{"head_dim": 32, "positions": "rope", "qk_norm": false, "tie_word_embeddings": true, "init": "trunc", "lr_mult_o": 3.0, "warmup_steps": 200}
Each number is 128 + 32 x the weight over its row's rms, rounded and kept within 0 to 255. Layers, rows and columns count from 0. Numbers have three digits each. The size before them is the row's rms in percent of the matrix's.

# layer 4 MLP down (transposed), 256x96, rms 0.21, rows 238-255, columns 0-95
033:122078195077154174101127107107141167121195078120106065161147104088110078172143112137175178175146128178134093129126169119152121165066162104087104169145202099107172128084134089124109120139174149114140113131174106091143099137105142142152164126111111142157119136126162133178143133144114045097
102:106134138086121086142134062097140107078192111163088127100114139114067094112095079105175183165093095124162130056117196114098137123186078110123126129129162157111123142134153091161067127173072116110078137132161115170108138121148145105114124143099130134142139240164127091147137122148119131128
108:098142186074140129153163095108050212154118133117137145123124092132112149128095151128168087124070122086076202057107161099123110106124114096125131097079130144078151138147150131134147122196137078121136071121201142141125126162100125135149122078117090114157109144154121156129168082098070146143
102:141054147101137162157144110131136151097153148096122097114130157111158076126137169115162120127142136150091162178118117134164144078114061159154089110138123122141162183151128188165109151179199063097144088177127184139122141089184162140165117105145121188118145146182084159141126078171084164107
108:153099138164098169111109152154146133140117103103056146109122126053072174147130146160149142081138123151129138086111137131134205094158082117104156149124163086122148152093132186099082192149163106105096127114107059101094158174168184168164120178121128168162111121168134113131127127215129129108
113:086064103166080104074103112177091108138092142149203105177087122127124164127108139110178125139144168126135151118124139140106158166183080115101081163138141150160133153164153084126139118170058156132085123143124145131132085111139172156127104138106087060159164144155101101169115170111222128097
096:145087160149091107146138163135113111145105157174144132121122192096087202172100098148187168151197139106141113167125127111084148045086174131093125098070076127171145167114087165093140136140157139149111089108135111105114152133140073119129099126111124159146096228106143133126118094096131157168
104:153186175171097132070147153179083076160067097150136120154137147157138189104151115140135158154141092137146131089111131133107120106109146158095171096099148090088077139120074127160129136107157104173131176086143140138185127122158130095183171115099140112172117100173081157109193137175196109093
091:138110110142132069073158174074119129060116104159015141111133155140136157164155082163132121088155189123160160178094120181142198203094149144090107072101125120156133136130108180134169132107101143124107104121124136154071119122100097107119132113141104133143149150128152163132069084135109106138
109:155145128087146071134123117093032136087147150148072132062133148131150149074115126159173140098120096103123108062146114138131168091141132124089080131087153117130092146120139129085129103103097131179132155131125154154195147125127113109064208070156061116108162124062099104156114125119146085118
116:139180090145082090092110116112121129188107136139163123153074137121142216151124141117089147129162143177098086123152149138129133141126152129098177121090139050117166139149134147124112074145089091052137124107152095087121099089102087117146124153100081106090117115114114052132135049157076186120
121:127150125124149128129118141108081136105087134082144170194110192142105116148120100116130153107128150099153101092119148057170187148159081076141090128114120113112119119125170153124116157132115173064124109089121118077124194168101138157118107137164198178183131156215055132178141119162135111143
100:112100123124160146145084168128122118113105116114136141136066130149113137143164132180122177234099108065128146131071112091141146095097120147082072124135098127124147136113098123129120127163081135158103074188073108144142093186159169158034156179138155130158121134082158121153133111167084088133
118:138175108164086134062132114184143133069213031114129137155150120112140120145133131160127132138171121101102096152096105114108098133096155121185123142113113160173155147101118137151125171147097130155145105161114178112139061197174100148106075083146122179095081126090106126132112132083065117128
105:170164135106125137115172103137142126156121205099124071133079131145152174124131177134161190056131103170108106163137119061110168094143117122111102141146166126142165118144116084080146082142100060116113119114173152123088069105125113110117122137132094144064095153090178133114113121107206151195
094:127115121096085131169071053091136174159107107084078087053145151160144137102106153118082145035153128167106127154117116097137135149116135057126120088151116071150089094104129124130137133118123173139153169146168098175078123116160152096145135150112125140154142172108143133117168175175108050109
097:107191130137167132075182132146165081123163086141168050137097105103112107164145117114098105173120090156141115168101101118090142116090106098171099098186130157097156141074101129089142139136055105191124138055149144136085099082146135147132072126165098096131079151118091100142104102106093113166
103:128140136158097187165161119135119136067165123099124159185096125135130097126133099146070112153132200133162124132118161102097237108150095140124127175105122094154088126166174131221124144172123103130173124153133107104107064121163082120133094063118156093133103175171118112104156102149116159123
# layer 4 MLP gate, 256x96, rms 0.209, rows 239-255, columns 0-95
098:089133114167146146132095130148171136107192126123120144157157108085099095136168157100158181110099108087149093114063117129084122102144148095129118156067188148097101100178134113115109122155079083155128125161107051146111099158166203071177120154145180133150164186129109134129081155194118139122
104:143061101096167073115133134156111162115076145182192151135099159076202120062118124136154189136068144090103132095158115106129109123117106177117071133110144078141179144166131131168097166106095107161112142165095105132155141138117152134114114149153145095111086144119116122122027162107174123109
108:156109118145140141148111153138116159146085163105172137114127174110131156128113145160119145135130066084130138086094075131120115151139075147169110110070124151139122179069132162052139056114153164162062149151081116073115148153059158132112121077105056149119120150157056162105176125105117140100
110:102143148127132087123177128115155154117152140153141126101139190110124145148166069101170187108100094090114162165178093170136154101145105146143114177089155141135088114137099104084144126139093158125157111199054156095135117082103091090080121148168105139215120062099100163086125127124134180173
122:137105114146112124125084106089091107117077129132111152205102166127167215134106164109176092166101146117154135135103130183055184106113124138143092095105105122142107134142104135098129099128067110161132149158096136150239086071115107101164121089097099090135140115149186106114130107170137160117
095:145179127097143146101092094158125167092181147114138107135076147162212148056109151110103127071135121083075168133122110124125109113096181159131119169109110074142102123177151139086096056112093152066138167118137135175141120150068086100119093095116115153099105187168116111147159164115143139159
107:113129065127120110143087143107190112086137139153138187144144099084119100119141167081152158108154105095160149159172150059144149190157087128146121139144166192112130078090136108145134154142138139155110149138132161133097135041102150195075162132167058095121143143125134060083129187138135143131
094:093194121127121140163154109097175107156090135092163128153105147135068095107046141156104101126173113100086160142110089135108137151164082119122109143189120138112144118120126077066145098197131074160117122197157135090130161138190134189103112145113164127081155133118163108126187175112089113159
109:119155133154076143142118132186173140033135099120115101116114140145185158123110086179097114128106093100150172080134118085160135142105098134079114128075156147151097190180108125102116146070073128083145107150043145119170113139103136151115066184173148078169147100152152120140130095109124140130
103:134095173163121090166085164107095150100100095073175235117198116100141107146127125121091090168111097088111152100085096136106159150116164147145123080109099129143118088184131148140162144104091104163103168102136119122145153115077067161129113112136096142128124153079121044093123128132149176172
116:114144129093111165183158113073130147066099160082181139163145135150126187099136075046175121190077119116148183167126099121075122143097101131078175126130135132088112129168162156122164133150153160154095116167113096095136110129122158065130177143158118143181154116135129086121151091126090182159
092:075128117127150081159143166138120118126096115174122147129152137188086082140092082101188079115210124194179069123131129131110067117095098105204087144145101098123110112149146129122114090124136075125115189159146114156117119166105073133119137169180143081105112110157104093123087150129165091157
107:134186099221131108115144126148167142145146115147123115138176100153142109112113160123129169184113096119172146200136123141113126097165137094115170157092075116141068075167123146170110118166164154097181121068095126121160103166155147203135167170117120120123123131190112097096077117171166089152
110:146128114139104109130079137091141168100089081202134125113144128170139169120134071155197178180069105135151192129077133120134130086127190134133139143097089086149105180110117136148108095175129180153163141126081138112100116133148161195144073097146132059097163111119129067113113139080118137127
106:123177148171128150186105113148094139074098119114130106144086098138134134109143080187104148140145161103123123096096173080125112159094110146133175067091123138156093128127179095176112098157134161156114142080156109070127056101144034121108070183129105097114105151133088120136133183173109081139
107:158195109148122143133170204100178135138117054134128144096164175130119134074178114096132125150080081118143130102114101160148141156134093151111110093079079172203100103148083117167145137105129181104138088118110093123084170137112131093190146166189138178143111157153130153130102098161088145100
096:128148088113130117187072171083095188089092089204183162122122117156083164145088141185170138215112082160181159137111119116174086140118122119091189123125155124166109112130152134123123122075171135140119152136088099119106097127142075110134194155105148126131107170148150160104130094109134088135
# layer 4 MLP up, 256x96, rms 0.218, rows 239-255, columns 0-95
108:111146062136145119171156100040137099107127149096138099147146142106104193144149151138179171109132155163093147069157101146147133099152101125127056150105107163099095119098206156088111153165098097156164118136125164150149096123119051124119111122161152127154197176181153143147149121186152100148
098:125124120121151117169142099075114144161094126186195164160163175123109145116098172200113147118107119109069162125189181136125099104140130151149062110153123095117135119180126141173115102135138130094142174090148106058092111158165160084172080163140094120086157188102101096145107135121099066150
100:185174155148103163133033145160109102138083102131106143143121148073178123135121142147121084118127121112190151070152152147082174141168114088106080089088150135119089153088097125142118122134098097144112075091104107119098114169125099168123153138142058193113152122116134054092092139075147139090
105:160172157087123133157131118156124121171177124097137167132155192110161127137132121171090118100099120118137096141166108128137164163185109142083167112163137088152059110109121146078083152102061084100093191119167207151098146129111121087108167137107088178170065137124082182116113092145163131130
119:177089101130092165148065162148126109118136124149108095127121115142113215116127137155124121156071102131145196143138154117141179132154084170118075102107073150113122147144093159136063139117151148098166102113157157150133167071127117103164171097149017179125143148112159142091159170154168139146
100:097065167127120129139154155112186084086149143091131091148098058092120135163140175084126122202044133127065159092131131144118164186168132087136185112199152166124150129131108128142106186184106128118125108097105122075145119188137150160170151147165160140120105121128120089126135137131157111099
108:136121180076148121071094156136054135152117090160083177131132057123082166136136142113145162176085148143105143105093101106150170173103139143137191131084138135154122172078081076137110174094164160157147125068105159171118124116110125103169124168144109123137117099118154145171147153116158087210
094:047179113097139174210084108103185183184143135116180138114149138128128172152094162112111099080133134128122119147113130076105086131144078103168099160123152147125119114082098088094139112158160105139152096132122120106127071118141126133140102094129135087074133146181210131106211153139133093118
110:160158071172081147161103091166105146108147117163149040088099081151127136192095139128118176144091062091150137130101111080121120111105079186038162128121136155105088125107133112142135129099103170149098162144118110129133045104122137134120158094123149149125205073148133118105144146101128136106
117:129165165143098111105191106137119098116082101162112141114122131125150108085128106109026151154077123108077091084167142116159156142124122134057099157099081084170129111157101170170111093131140103124115130145123165063140100080068090092159121128143132121073140122150082071082126068097148161143
121:192134128153071180126171163159115094229120117114095101125114169073116095163105104126175178086137136125184103143135158121117121056085155135122118123132120197159182078087158152127104177168138130137158101122139188059144115084088172141129106156120118115144123141145132102108101118127122102163
093:144170099144131115129087154119100136161168123086141097091051136087185143139160131131120136138109074092074109140125085142152150125104115135073125065139135158094095167201124095143123167088118121113159083113142143125125052155123147108124164042074122145094094133100111115126148133106088219104
114:172171140173137152071156157124176105101118114135145130069189088160080154077147105122176107120110166150121095073133067102127115198136076133137099128118064122118105111135144147178164166154143149114169132098133149153163112129128144202126097114107176090101089194155073152135107154103149115086
100:133157150152125122122146138136101169145087143191179131105169120082147150171149104124187116122112147081139060152160124149141144095113128146099125104124139067075200189138141124097121131127129118153074145100073159091094243140115177106104124153136160107095120109073120133175178138137170162119
090:126145108127064110146107053132133145087109139159146155135094135059152105054128109088127127072162144087133160130134101084116063114178150123123130131122118114074095137114147187174192097127096132170114181098070084097152107152109118091090074131103129113191078127122089153137124119091147116082
102:137099149136147197153130230120113101101086066123143133136141085091183095121183157161094177115128126134151164191126102124086151131175130159118128140128133212133156187122102163109093178081114107112147105119096084148146116141107115146116067172168117180128100118133144111145133117111132112054
103:141123152165107139119122168080091102129169154098133091141141128081135134056121130167074118133201111166111167115121158134139136134141158104138126151138151117083110080124111163153072118130160127130096074119161104214125132126134063078159092064157060119137114183110125181122127094122184058150